From a checkpoint of a small transformer trained on Wikipedia: width 64, a variant of Muon for these matrices.
Each number is 200 + 30 x the weight over its row's rms, rounded and kept within 0 to 999. Layers, rows and columns count from 0. The size before them is the row's rms in percent of the matrix's.

# o: layer 9 attention output (transposed), 64x64, rms 0.214, rows 14-34, columns 0-63
# v: layer 9 attention value, 64x64, rms 0.231, rows 15-34, columns 0-63
# q: layer 9 attention query, 64x64, rms 0.181, rows 32-63, columns 0-63
# k: layer 9 attention key, 64x64, rms 0.196, rows 32-63, columns 0-63
o14,070,186,227,193,191,244,171,218,208,206,246,243,218,227,196,227,200,196,211,182,222,184,209,264,242,160,196,185,218,159,198,219,239,153,213,218,168,219,197,152,160,218,218,165,175,246,198,212,190,194,190,144,169,251,177,150,162,212,173,142,171,229,229,243,157
v15,081,208,214,214,192,228,202,217,209,165,188,159,191,172,166,279,220,188,203,181,193,206,202,255,234,178,175,205,172,220,228,199,206,188,243,153,237,180,221,186,153,290,201,233,199,195,177,229,197,229,233,187,205,205,234,202,208,209,204,233,180,144,264,217,133
o15,079,146,228,208,173,178,234,207,194,186,215,238,201,246,197,160,195,201,206,265,183,193,217,165,146,200,209,250,192,173,188,191,176,179,234,228,194,225,180,218,206,152,256,189,184,194,213,182,184,163,241,237,211,153,175,207,186,228,172,175,219,278,161,156,248
v16,080,217,206,175,157,160,162,209,219,215,204,160,199,229,227,245,238,190,273,202,191,114,128,168,189,171,204,206,152,234,229,159,200,213,185,213,200,251,183,211,219,218,179,209,226,172,206,210,237,173,177,221,239,218,217,229,188,222,203,150,242,214,219,219,213
o16,079,209,190,235,252,279,240,203,185,166,192,230,207,200,186,198,182,175,133,155,278,228,268,216,184,225,217,185,220,179,198,180,207,226,176,205,209,188,196,177,202,165,179,193,174,196,199,242,179,209,175,218,182,178,166,181,242,178,197,241,158,154,171,247,183
v17,078,206,169,271,207,189,128,225,194,201,198,223,156,231,175,222,199,216,175,262,201,197,187,176,186,162,183,205,215,239,224,209,181,152,197,193,192,250,203,133,176,189,207,220,165,234,233,187,255,199,216,213,204,199,196,185,202,200,282,229,250,168,162,183,200
o17,075,177,215,152,223,212,219,153,193,165,206,171,243,194,217,171,271,215,173,179,190,205,219,206,207,193,229,133,207,161,241,218,237,241,197,176,202,165,171,240,168,235,154,181,261,181,207,233,176,205,204,208,253,233,201,233,179,178,157,166,204,225,236,193,164
v18,087,221,192,221,231,166,178,225,212,188,199,252,256,195,225,224,205,229,227,217,213,178,187,161,227,170,188,149,208,217,213,188,201,233,202,257,266,156,172,176,213,139,179,188,194,283,187,172,205,204,173,192,215,207,228,223,181,130,202,183,149,210,204,173,166
o18,086,145,194,195,180,200,192,150,204,253,215,192,168,208,199,208,144,198,193,186,222,226,187,181,127,237,207,236,153,207,167,191,200,162,229,176,141,205,196,233,180,211,189,212,192,158,250,225,189,200,234,235,185,207,209,235,233,293,203,193,194,177,197,209,254
v19,093,211,185,199,203,177,206,184,200,181,265,242,153,186,205,170,206,235,237,238,176,149,202,279,196,189,198,211,212,218,195,128,212,166,189,157,166,173,266,219,199,220,195,187,183,251,228,187,217,200,213,197,166,239,176,217,184,184,159,216,204,266,231,192,235
o19,074,186,256,190,182,192,171,199,184,218,155,173,180,229,182,270,164,201,164,173,203,211,235,173,213,197,246,219,245,183,244,255,164,232,228,215,214,181,159,226,142,206,189,174,140,185,220,212,206,229,220,231,191,163,215,215,235,152,231,187,201,146,182,231,205
v20,091,231,193,177,132,180,221,196,231,260,134,238,164,193,191,216,203,170,177,167,207,181,269,197,181,223,202,221,241,199,196,162,259,190,216,234,158,194,209,184,225,186,187,234,210,242,219,187,180,212,240,148,220,188,246,220,253,174,209,172,191,183,194,174,234
o20,076,225,219,198,211,190,175,156,184,158,195,208,182,121,216,199,209,187,177,193,173,239,194,199,237,185,184,251,265,196,186,266,238,151,189,153,220,220,169,207,169,200,208,195,218,201,186,208,156,170,168,228,236,195,201,233,180,250,218,241,257,146,220,219,185
v21,076,228,224,214,210,200,242,260,194,233,203,235,174,220,230,189,189,201,204,236,175,229,150,200,204,194,196,184,172,187,219,221,225,206,178,170,181,234,188,188,172,219,216,232,137,220,185,180,92,209,233,156,222,155,209,190,208,157,195,200,202,275,240,184,184
o21,071,179,184,246,243,208,122,122,249,186,164,197,223,184,186,187,242,188,198,179,197,200,214,203,203,212,198,234,187,202,153,210,167,175,254,248,212,175,228,211,211,206,175,159,207,202,220,238,269,187,184,168,187,234,202,256,195,170,203,173,188,189,170,245,226
v22,084,262,164,111,273,222,169,247,201,197,258,200,203,174,162,162,199,240,235,170,218,199,163,204,192,235,167,207,148,186,194,221,228,243,207,204,222,219,224,207,155,172,208,203,215,194,207,222,173,188,201,212,219,209,233,197,218,209,134,218,226,180,194,214,175
o22,068,162,205,273,147,151,168,188,180,220,198,187,260,214,192,224,158,207,230,207,191,198,199,132,216,236,174,183,217,128,204,203,231,201,173,193,178,183,194,242,261,227,179,198,210,195,217,246,197,210,209,205,193,175,202,199,189,247,191,211,131,221,253,186,218
v23,098,187,140,179,142,228,195,208,217,195,156,222,184,215,226,225,182,223,233,223,173,238,230,228,183,209,235,146,174,141,186,194,204,259,238,196,178,238,185,242,128,170,161,226,240,192,230,188,157,204,186,149,174,192,197,238,196,223,235,196,203,212,193,200,173
o23,065,186,191,189,252,200,194,214,160,224,199,236,172,187,186,203,183,137,174,204,239,158,181,178,193,197,190,211,253,230,206,205,217,152,139,215,223,198,237,200,229,215,219,204,164,242,165,181,262,172,233,218,235,178,255,156,163,207,161,182,264,158,189,197,206
v24,077,181,185,236,203,144,149,237,267,189,218,233,209,190,239,205,220,220,212,227,221,210,194,236,205,232,264,151,192,199,126,212,244,217,205,133,193,167,187,243,188,190,195,151,168,207,236,196,217,173,179,194,191,218,153,203,161,172,178,178,197,191,224,167,192
o24,070,223,223,177,240,268,272,154,164,209,172,199,194,249,165,194,168,208,206,188,271,228,199,194,184,193,166,214,204,204,232,185,155,156,235,251,199,206,193,202,153,248,197,203,196,193,178,173,218,164,186,189,144,214,242,199,233,167,195,187,192,182,151,218,208
v25,074,166,209,250,262,164,173,220,205,162,199,214,193,222,207,190,206,253,220,176,157,195,256,223,158,201,160,154,170,178,200,260,235,180,241,222,177,207,187,220,237,188,211,217,152,160,195,211,173,174,222,201,188,208,227,269,196,211,169,198,170,184,246,150,205
o25,061,189,162,182,155,176,241,163,176,234,194,232,193,247,144,219,171,163,223,230,216,184,178,197,196,224,228,218,227,226,153,155,216,194,130,239,214,194,205,257,181,195,171,187,231,249,222,181,188,165,247,201,181,193,202,161,176,216,204,169,245,251,183,229,170
v26,081,231,194,208,211,169,204,209,216,184,202,219,206,102,224,201,178,219,243,234,165,206,166,175,197,162,150,191,188,212,161,245,154,202,235,161,163,155,238,220,171,217,168,207,223,183,188,236,158,128,223,231,191,174,210,164,218,179,235,176,181,206,202,219,235
o26,080,205,176,181,132,210,207,224,135,195,193,208,173,293,182,207,214,170,215,205,250,184,241,193,225,194,184,210,171,178,187,188,250,187,144,226,263,225,186,182,187,187,232,182,134,220,224,205,234,211,186,205,176,249,218,178,181,228,174,160,226,212,211,177,198
v27,080,181,199,154,197,162,239,247,236,183,191,147,240,153,247,183,220,194,168,157,185,257,186,234,163,184,174,232,159,203,164,193,194,177,263,221,196,196,188,197,185,202,187,257,199,208,170,251,207,179,212,187,192,220,177,194,167,187,167,264,209,196,254,175,179
o27,076,218,196,200,184,202,183,151,215,216,159,241,161,234,143,191,193,212,268,213,199,154,143,200,233,249,140,183,259,123,187,210,158,213,190,215,258,216,200,216,202,201,236,172,209,167,224,165,212,164,195,210,210,197,195,228,217,206,180,174,228,224,184,221,210
v28,085,195,200,174,178,136,157,217,190,187,214,186,175,191,193,251,198,202,180,208,209,182,243,177,185,192,199,215,195,235,202,157,250,184,264,214,224,218,237,165,224,211,197,129,208,163,185,180,225,249,188,193,284,237,217,162,171,169,208,230,207,215,139,221,196
o28,074,208,246,193,201,199,244,199,232,217,199,154,213,159,182,197,189,271,172,211,184,242,167,211,205,240,191,159,208,192,222,245,208,205,174,149,180,113,158,236,162,218,245,254,213,195,188,196,194,197,222,229,161,182,163,237,231,209,195,183,187,240,182,173,174
v29,075,285,185,243,189,174,190,252,176,198,202,222,264,233,151,173,249,179,198,172,187,198,228,174,216,208,211,209,135,186,189,204,209,230,193,184,230,198,163,205,232,193,272,193,184,200,189,179,183,202,135,198,236,197,161,179,185,221,159,156,234,194,208,217,229
o29,068,195,210,173,205,250,165,143,223,273,192,198,196,165,244,199,164,217,218,213,238,191,188,212,190,166,200,192,230,176,200,213,193,202,192,212,190,195,188,202,189,247,123,196,206,175,151,223,181,185,230,227,161,219,187,207,219,269,235,206,102,192,225,206,191
v30,096,234,179,136,149,235,229,203,177,215,185,173,185,187,111,252,202,201,201,202,177,204,208,213,213,167,173,227,189,203,164,236,261,222,202,207,189,236,202,191,236,189,226,184,187,220,194,170,172,193,233,225,139,219,177,184,200,157,135,230,179,193,206,261,204
o30,072,226,219,266,234,175,155,175,209,211,155,220,236,145,240,166,180,199,210,226,189,241,230,199,201,227,204,199,232,171,215,158,145,201,248,192,229,205,216,197,184,223,143,229,179,174,204,203,175,216,146,150,234,155,204,219,203,176,241,200,217,217,236,148,182
v31,098,231,211,213,242,194,225,209,228,199,198,187,205,213,163,118,193,138,171,192,134,138,223,215,185,180,200,185,158,211,208,198,236,172,171,166,226,219,180,222,203,229,131,161,183,182,160,216,222,227,220,242,220,187,235,188,215,215,193,186,243,236,241,233,220
o31,084,176,158,162,151,174,175,146,171,220,210,204,196,216,227,250,218,177,229,233,257,216,171,216,211,221,181,257,225,205,184,224,163,220,208,180,182,203,212,191,231,186,289,231,189,197,230,195,215,173,164,155,169,241,139,183,207,217,229,184,171,201,163,229,189
q32,070,211,214,174,217,186,192,191,193,212,191,187,210,197,208,213,192,245,172,175,182,157,153,170,177,238,209,126,165,284,205,193,139,229,191,171,206,190,187,155,255,216,214,267,184,188,229,216,247,180,230,190,158,206,185,181,231,175,245,207,242,166,205,203,180
k32,137,266,220,213,217,174,223,170,169,219,178,159,194,197,193,224,208,240,202,229,188,163,230,197,164,225,211,173,186,260,225,203,163,270,204,162,194,244,148,178,233,183,176,213,165,202,192,212,187,249,218,191,158,189,225,142,258,189,215,204,209,159,157,180,233
q33,128,201,246,178,189,186,217,152,212,220,169,179,206,195,206,245,171,260,197,169,148,173,150,200,173,223,186,172,195,231,211,221,159,234,169,199,215,223,190,182,250,197,178,213,235,170,236,212,204,229,221,203,178,242,217,149,242,152,228,259,217,168,265,173,189
k33,162,222,222,215,231,182,213,203,211,227,211,167,209,224,207,194,209,246,183,189,182,176,174,196,161,202,233,134,158,224,180,200,117,230,172,162,209,228,153,177,289,184,208,206,220,183,212,182,209,243,210,167,169,214,182,157,235,198,246,233,150,167,182,184,211
q34,090,194,168,187,193,220,191,229,193,194,240,185,194,204,213,193,214,160,235,211,231,284,207,219,228,127,172,203,210,150,192,211,211,155,222,188,186,175,211,236,159,211,182,200,197,258,135,172,176,186,169,225,233,161,201,212,129,227,166,196,214,245,167,211,228
k34,062,250,172,187,253,217,197,195,176,229,195,161,164,225,181,269,191,246,200,233,156,176,172,176,151,216,185,198,170,214,186,239,169,210,174,129,232,225,183,175,237,148,236,185,198,232,199,201,175,241,197,164,193,214,217,161,231,217,195,188,172,199,202,142,225
q35,078,194,177,174,161,202,255,203,225,211,184,161,201,179,241,253,205,201,226,141,202,258,165,185,202,180,243,191,204,161,197,181,188,197,220,193,199,201,173,238,210,217,202,210,244,148,223,202,176,262,150,209,203,257,256,232,182,174,228,245,234,219,222,210,152
k35,256,174,177,202,193,212,176,200,201,199,196,217,212,207,214,204,211,150,218,228,221,213,229,224,247,184,159,259,259,138,200,219,256,153,208,218,186,166,249,216,131,209,192,190,178,225,193,221,182,142,173,239,221,169,202,228,168,203,162,154,266,205,211,205,208
q36,123,195,176,214,184,218,201,233,186,194,231,194,204,230,204,185,210,178,226,231,222,228,228,244,229,180,198,243,242,137,188,213,244,157,201,211,156,218,216,250,177,190,168,169,189,214,146,193,130,218,151,228,253,186,217,211,162,229,181,167,173,231,133,228,191
k36,045,211,211,242,228,219,232,181,158,215,175,139,201,223,213,211,178,261,212,238,183,179,228,204,153,206,205,211,202,196,258,202,185,240,210,161,182,254,150,193,172,171,174,246,182,212,167,203,169,240,195,215,163,205,200,129,228,166,194,202,218,168,141,195,236
q37,063,201,241,253,222,173,196,219,239,204,172,177,215,162,204,186,236,195,200,239,188,167,170,213,160,243,182,124,183,308,178,200,211,188,170,179,178,207,219,148,203,236,195,224,175,186,188,189,191,181,220,161,181,159,207,206,220,246,217,168,213,180,237,206,233
k37,072,171,212,202,165,144,176,254,218,253,212,205,221,255,175,222,158,162,189,179,233,228,186,224,233,163,200,182,170,133,183,196,208,160,203,225,210,199,235,202,218,250,190,159,152,179,200,207,222,192,188,253,188,170,172,248,149,206,201,197,186,210,249,198,244
q38,088,216,190,187,201,188,228,191,218,211,137,171,191,181,218,232,191,221,219,182,169,140,174,141,142,258,239,191,193,253,194,163,181,232,201,211,182,226,191,176,223,220,211,210,164,174,224,198,154,224,179,142,148,271,215,217,226,175,231,224,170,174,200,202,176
k38,188,194,211,218,196,171,232,198,215,193,197,188,195,181,221,191,189,232,170,174,172,176,161,194,161,195,247,151,162,270,190,175,153,253,170,177,200,225,144,186,258,193,217,220,250,162,217,165,218,252,241,185,174,199,189,156,226,199,247,241,156,181,202,202,221
q39,168,211,152,177,170,227,187,215,186,200,238,211,191,219,210,190,227,153,236,233,250,269,221,230,243,181,187,219,231,156,198,217,243,147,235,213,190,176,229,245,166,221,190,176,199,259,148,175,182,178,173,208,225,176,212,234,147,223,163,189,197,225,166,218,225
k39,121,217,231,223,215,160,224,203,190,239,187,175,232,215,212,193,204,239,188,194,162,174,203,204,178,199,243,155,175,236,207,199,121,255,178,163,208,253,135,184,246,194,192,208,204,162,213,165,209,241,215,187,156,198,193,147,239,189,236,233,163,155,192,187,237
q40,089,197,133,260,184,215,247,155,190,205,221,200,181,179,194,235,218,189,241,236,194,212,186,153,189,166,263,194,227,222,232,171,239,168,188,216,198,236,165,163,149,239,213,232,242,181,184,223,242,208,216,195,207,168,255,236,170,215,149,181,193,178,202,196,223
k40,075,234,168,203,181,145,252,153,200,176,131,221,178,203,233,167,265,218,163,168,219,178,166,220,202,199,173,215,191,257,167,207,225,236,189,184,216,161,167,191,211,196,220,148,218,213,226,219,191,229,237,202,217,218,223,259,257,224,194,203,215,162,209,186,175
q41,092,150,192,263,176,221,212,222,205,206,225,213,201,178,238,183,184,173,207,262,178,212,176,156,239,197,176,163,243,165,208,215,270,230,193,226,192,253,189,211,195,219,187,209,227,142,155,179,186,222,172,204,183,194,214,206,238,196,187,186,219,262,160,219,267
k41,083,192,234,196,191,212,214,165,240,151,187,220,175,155,233,158,164,236,168,156,227,150,164,205,156,154,216,163,213,230,187,225,203,218,238,211,209,235,176,207,274,239,215,230,201,168,203,224,191,225,223,210,143,151,224,181,241,235,219,213,203,171,175,188,180
q42,087,171,265,220,191,219,250,254,212,240,245,195,197,229,162,225,194,214,240,210,226,183,264,192,199,231,238,171,222,219,192,145,159,167,196,195,190,181,216,175,208,158,195,166,167,220,215,200,218,195,167,203,240,199,246,234,220,181,170,180,246,273,190,208,186
k42,068,145,228,182,236,268,189,219,179,172,188,178,182,173,215,183,201,220,213,223,203,235,203,167,130,209,259,180,183,257,262,154,212,207,232,244,284,185,171,170,206,196,185,189,188,212,230,203,207,199,205,218,169,204,172,187,228,192,173,200,229,167,193,165,228
q43,084,146,256,204,172,209,225,217,251,177,255,216,181,182,198,191,171,269,194,170,212,231,244,204,193,192,196,191,188,210,193,221,233,153,233,167,191,183,226,162,143,200,161,165,173,219,205,189,192,181,233,193,146,230,181,214,229,163,218,192,130,194,214,161,238
k43,083,176,184,183,214,217,178,193,203,231,188,185,205,174,193,221,169,239,205,218,222,209,186,250,216,179,202,182,246,214,251,209,269,184,226,159,223,210,215,202,166,155,221,166,172,261,211,194,181,198,194,262,252,194,195,197,218,141,174,291,237,199,243,209,186
q44,081,174,185,206,226,268,242,167,176,198,199,217,160,144,221,215,240,187,206,214,201,182,187,227,192,240,180,172,171,152,180,188,155,168,221,190,99,209,212,176,222,202,179,244,198,213,175,209,252,199,223,208,182,199,205,185,213,172,240,139,187,252,195,195,165
k44,071,236,280,231,175,185,221,261,166,215,238,216,183,243,179,176,225,202,205,199,221,187,170,213,185,224,150,138,212,218,211,207,203,159,229,194,207,247,199,167,174,171,227,199,259,187,240,166,209,191,203,166,216,168,158,224,197,209,186,192,272,220,188,179,162
q45,093,207,199,170,197,181,224,189,239,122,156,212,206,230,178,144,218,237,172,244,172,164,148,217,208,214,174,251,218,243,193,180,216,253,254,205,210,188,191,235,188,196,151,193,239,212,187,205,236,242,229,229,223,191,234,224,195,217,190,170,201,217,173,154,245
k45,081,218,210,259,166,178,177,207,228,180,192,212,232,148,191,239,157,229,213,189,175,181,221,146,198,248,206,201,188,148,220,197,227,208,209,234,120,211,205,214,150,202,224,157,199,191,165,172,253,206,227,199,241,181,218,201,190,245,229,193,195,165,153,140,187
q46,091,182,182,194,229,206,168,152,196,209,176,231,227,177,214,238,175,249,133,218,220,176,264,199,131,243,213,177,161,207,190,194,219,226,211,228,213,222,212,212,199,147,215,220,189,158,174,153,182,225,194,167,223,259,191,253,194,186,235,208,218,170,241,237,179
k46,075,219,207,185,204,185,125,180,137,198,195,192,216,185,190,146,198,172,152,216,181,181,190,188,285,192,185,192,213,158,203,216,202,207,217,190,237,172,197,249,185,259,190,207,152,235,166,178,208,170,173,220,231,216,172,266,149,176,187,174,213,228,231,186,223
q47,076,250,174,226,245,269,181,192,238,207,206,193,241,245,250,221,176,230,232,235,190,192,184,116,249,223,217,213,193,188,167,209,185,190,156,191,166,168,194,186,206,189,155,198,159,179,223,178,223,161,195,149,229,184,224,245,186,148,199,221,199,182,197,208,194
k47,068,219,202,207,186,184,268,190,160,181,192,202,238,213,187,178,174,181,207,203,218,237,147,209,219,255,242,216,208,135,222,155,170,202,200,252,277,186,157,149,209,236,239,212,212,182,211,173,188,202,192,205,171,239,197,193,177,199,191,210,182,242,135,163,219
q48,088,234,190,173,178,179,143,184,179,213,214,152,173,244,208,216,193,218,190,136,175,201,194,146,179,189,161,179,193,237,170,239,239,174,182,222,159,223,189,155,214,154,225,180,214,208,161,196,261,189,184,205,195,222,222,241,253,242,223,174,239,155,237,174,202
k48,064,165,219,221,189,194,260,202,227,209,212,172,212,250,182,224,178,207,123,195,182,201,159,163,211,171,199,211,163,169,198,202,196,171,194,219,208,158,191,222,144,244,231,201,220,214,277,207,200,230,198,257,188,178,212,216,170,184,195,179,160,231,269,205,147
q49,073,179,223,161,175,222,216,168,176,195,186,199,211,193,211,207,183,179,203,209,215,209,210,189,177,217,199,155,193,272,217,273,130,230,224,235,164,166,222,192,209,247,227,192,219,171,229,214,254,226,204,171,162,150,190,240,195,140,169,182,210,156,231,167,239
k49,068,211,182,197,172,210,163,190,199,175,166,224,179,242,218,212,198,243,170,210,213,215,240,219,243,185,190,176,178,205,237,192,199,138,200,182,223,221,175,164,189,218,165,211,256,204,203,128,222,143,209,164,251,182,193,218,206,185,176,153,145,198,285,195,171
q50,086,199,146,135,256,220,227,246,223,173,233,168,240,235,175,188,214,190,193,181,231,225,199,254,228,207,206,242,207,176,192,210,205,166,198,177,166,236,153,165,188,181,216,190,217,191,189,225,211,234,161,210,248,219,193,228,171,164,161,113,189,180,201,224,208
k50,075,258,157,212,237,153,232,204,225,203,212,176,183,201,188,220,233,220,167,262,232,185,148,163,150,222,218,169,198,184,233,185,160,203,174,175,204,181,200,214,237,239,166,211,206,187,217,152,212,277,197,174,196,169,197,230,235,220,235,230,201,175,196,136,206
q51,087,225,236,219,171,189,203,202,157,179,179,178,175,221,251,238,216,261,200,256,195,182,149,238,197,219,212,206,196,186,271,232,168,193,234,211,223,210,158,194,162,139,199,207,184,144,218,187,196,154,177,183,178,202,228,225,201,161,237,233,193,157,147,214,213
k51,078,270,155,162,132,211,189,214,181,209,215,224,214,206,209,237,251,141,221,161,185,159,229,220,214,216,201,202,208,187,235,218,235,186,208,232,214,204,162,217,179,195,205,199,198,165,256,204,199,190,181,223,210,184,201,198,201,146,185,262,194,138,233,134,228
q52,086,189,173,213,243,162,149,193,215,215,198,162,210,176,231,205,236,174,142,204,216,185,207,196,203,225,192,235,138,224,190,186,207,192,186,251,189,138,198,184,188,207,196,227,262,201,237,223,197,147,158,209,177,132,213,209,183,149,161,213,245,171,208,250,220
k52,074,183,203,225,141,200,182,203,193,203,165,176,217,214,208,182,156,166,165,218,205,199,282,204,173,226,184,171,213,209,177,208,166,217,217,166,212,170,186,202,178,248,154,218,163,197,218,188,215,181,188,145,182,277,185,195,209,184,287,245,170,209,161,176,229
q53,079,217,194,246,206,205,208,205,212,226,162,140,167,191,178,236,250,168,172,180,145,237,179,217,214,203,227,209,191,122,250,169,212,222,265,194,211,185,233,256,173,132,183,183,143,181,196,213,207,238,196,199,207,165,203,223,186,201,192,187,206,187,245,175,198
k53,074,194,208,234,221,157,161,161,202,176,204,166,223,222,217,226,250,192,216,213,217,147,230,162,208,235,174,139,174,178,166,127,189,226,223,232,220,175,212,198,204,105,219,246,177,159,233,194,205,240,188,202,211,215,176,199,199,197,195,192,183,200,152,237,218
q54,091,223,213,237,233,211,167,194,235,199,243,234,255,205,171,162,198,190,155,175,221,192,167,214,227,271,189,198,233,169,156,174,200,190,215,250,189,212,183,217,222,139,256,185,217,218,219,176,188,226,255,168,189,196,216,223,178,217,189,179,141,201,257,244,213
k54,077,196,207,265,217,216,194,209,182,195,187,224,212,213,215,234,191,220,194,202,188,171,233,211,211,175,200,231,170,181,152,235,247,168,191,264,165,227,244,191,161,199,199,164,182,187,184,115,150,219,158,192,151,214,239,260,238,191,244,194,214,229,194,239,208
q55,092,180,183,230,199,209,211,253,182,214,190,197,185,196,235,153,220,185,249,182,248,218,256,209,219,159,211,187,236,219,181,179,203,178,239,175,180,166,177,179,132,208,187,203,245,188,180,173,215,223,232,238,229,122,193,204,141,245,203,187,257,228,169,218,191
k55,096,265,210,230,202,161,211,185,197,199,201,185,184,186,198,239,191,250,180,175,209,191,185,196,187,191,210,171,139,265,244,182,188,255,202,207,184,214,145,136,219,213,184,254,213,232,197,210,213,239,216,197,150,189,194,142,214,131,247,187,200,203,161,186,211
q56,080,196,184,148,207,188,209,171,236,203,227,176,230,178,143,188,159,167,159,172,192,189,189,223,218,225,186,198,188,223,242,189,219,227,251,265,182,161,163,178,226,218,159,192,105,179,186,193,257,177,242,196,176,228,232,187,223,216,196,216,187,210,194,230,158
k56,081,143,178,248,203,179,172,175,169,182,220,228,223,170,179,206,166,170,210,230,128,220,212,187,182,189,154,253,221,186,216,205,273,167,239,238,243,173,226,239,176,210,212,177,204,170,221,200,207,150,221,174,188,197,223,248,224,258,197,190,156,215,216,206,212
q57,093,219,215,259,170,231,192,202,219,190,178,201,234,181,169,279,193,178,259,130,224,233,217,162,213,170,161,241,197,196,199,223,190,196,229,193,220,240,157,157,245,186,170,226,172,180,211,194,231,213,149,214,156,184,196,180,162,227,206,207,167,232,203,175,239
k57,077,255,220,235,228,220,209,168,197,186,230,205,203,211,178,148,121,216,223,194,253,192,241,191,225,180,196,250,199,256,148,212,196,149,189,197,256,157,194,196,201,200,229,176,197,259,219,200,210,227,238,211,161,149,179,221,209,179,153,208,190,171,220,198,176
q58,094,176,236,171,190,215,229,210,239,228,197,199,176,215,216,135,186,229,202,175,160,184,201,194,166,257,215,233,164,157,185,187,207,191,160,284,249,207,215,194,167,209,209,204,176,127,190,175,174,216,194,224,193,264,216,162,185,203,224,227,266,207,205,183,191
k58,075,154,210,230,172,158,192,172,158,188,148,206,211,213,157,205,174,195,247,260,199,156,224,219,194,171,224,229,248,169,232,152,171,234,200,217,186,223,214,284,239,233,193,203,170,242,202,235,206,167,194,198,190,191,166,231,206,138,209,202,218,228,184,195,182
q59,084,163,172,227,211,174,217,226,190,183,190,234,216,203,227,182,178,144,241,256,208,212,231,205,219,144,173,219,157,204,243,239,204,184,208,270,179,205,228,254,173,192,191,238,189,208,187,167,203,224,195,192,222,218,199,218,187,212,239,165,159,235,185,138,126
k59,069,251,211,224,198,171,190,122,184,195,225,153,165,160,160,213,190,193,191,214,200,140,185,234,185,178,185,164,190,193,206,191,184,222,226,182,222,184,162,206,265,167,191,191,222,170,169,234,199,190,297,234,191,182,226,190,209,205,218,221,234,220,204,254,163
q60,099,237,199,191,186,183,185,199,218,172,229,193,171,172,255,230,140,190,251,202,170,204,231,154,229,239,227,176,137,199,245,187,157,229,207,154,211,214,204,192,187,222,198,241,198,225,226,180,238,209,224,210,174,155,183,180,204,128,220,228,228,218,188,187,269
k60,082,195,166,118,247,193,205,198,217,205,183,220,239,199,141,254,184,176,235,151,237,171,229,182,210,180,172,254,224,215,249,236,178,179,220,171,217,158,207,162,127,214,203,186,191,215,191,186,211,143,185,219,205,182,206,211,211,213,169,189,217,246,217,208,163
q61,095,274,157,244,212,216,246,212,230,161,188,186,223,175,194,200,195,215,166,157,120,249,178,204,205,250,177,182,226,238,236,217,190,169,219,239,199,222,167,194,188,249,197,219,166,204,179,174,153,184,214,227,186,237,168,187,223,181,162,192,214,201,167,201,149
k61,076,227,183,193,182,185,161,204,255,208,186,263,229,241,227,218,198,196,214,216,206,245,161,193,247,135,206,248,231,210,160,212,238,211,201,229,179,225,193,204,172,212,175,128,149,161,233,204,190,175,203,205,198,189,236,205,183,242,153,208,200,264,184,184,166
q62,089,178,186,187,169,171,265,137,168,217,187,201,194,194,173,172,206,220,236,226,188,206,174,181,219,189,192,230,246,193,216,162,148,178,242,219,180,212,225,153,201,197,182,275,227,199,262,175,231,195,191,218,187,188,167,189,214,161,232,276,230,166,232,186,208
k62,076,198,181,209,203,222,137,211,192,254,154,244,208,142,207,187,172,165,236,202,215,234,208,209,264,226,177,222,210,142,187,196,156,190,227,178,219,205,165,220,150,178,198,188,220,213,271,244,224,179,202,196,197,161,196,249,204,149,202,177,210,174,183,180,154
q63,086,171,206,170,252,288,211,196,225,224,228,168,202,188,218,179,212,152,216,153,206,217,185,180,178,196,195,247,182,210,197,206,246,193,208,176,207,150,209,222,202,158,221,198,187,235,168,220,169,174,259,181,139,217,191,157,169,189,182,216,234,154,167,196,263
k63,067,198,182,245,207,222,165,171,183,185,162,192,238,212,201,212,151,235,150,217,171,216,169,189,172,174,201,230,211,285,253,203,212,209,144,165,200,218,237,171,227,151,224,231,211,164,201,192,227,186,134,249,176,208,221,236,217,174,212,211,204,213,187,175,247
v32,105,216,207,211,162,186,221,197,182,222,150,175,168,232,182,230,197,209,199,174,195,207,225,186,221,197,176,240,197,202,211,218,250,229,201,169,200,145,168,170,198,188,162,186,235,166,273,178,237,147,211,222,207,183,191,186,194,241,254,181,143,236,140,271,219
o32,110,177,251,221,213,185,248,217,198,193,227,196,205,258,179,220,201,229,196,184,161,182,158,189,198,244,163,223,208,142,196,240,182,193,171,170,234,169,184,223,212,170,189,181,182,193,220,232,194,154,203,300,132,229,186,186,250,204,206,204,147,184,207,192,208
v33,104,174,183,278,224,200,214,202,241,184,230,139,193,155,186,183,208,197,227,242,226,192,231,154,177,208,141,168,230,212,218,168,179,153,171,164,197,198,252,217,162,182,212,171,232,166,264,221,201,178,238,175,189,196,197,196,183,178,219,208,203,155,247,224,226
o33,116,220,195,236,224,196,180,158,185,213,189,208,223,146,232,204,152,176,217,209,215,239,251,210,182,215,166,203,197,163,189,191,129,182,212,205,257,202,179,225,163,247,161,233,237,175,206,137,176,205,197,192,171,214,195,242,180,178,256,284,199,193,200,182,216
v34,097,239,216,179,232,273,205,243,115,233,169,232,208,186,176,186,162,192,191,191,164,222,163,207,180,172,213,227,211,201,190,208,166,192,203,175,198,165,184,242,235,192,216,139,231,225,246,190,176,219,171,192,202,155,185,212,157,242,172,187,243,204,251,162,195
o34,106,253,178,203,214,205,232,237,189,141,151,207,178,182,220,177,208,193,213,240,221,245,181,133,176,176,204,235,151,226,186,211,233,192,244,216,212,172,179,232,203,227,221,216,197,173,200,230,221,187,233,180,192,126,249,210,183,183,177,192,175,141,259,174,219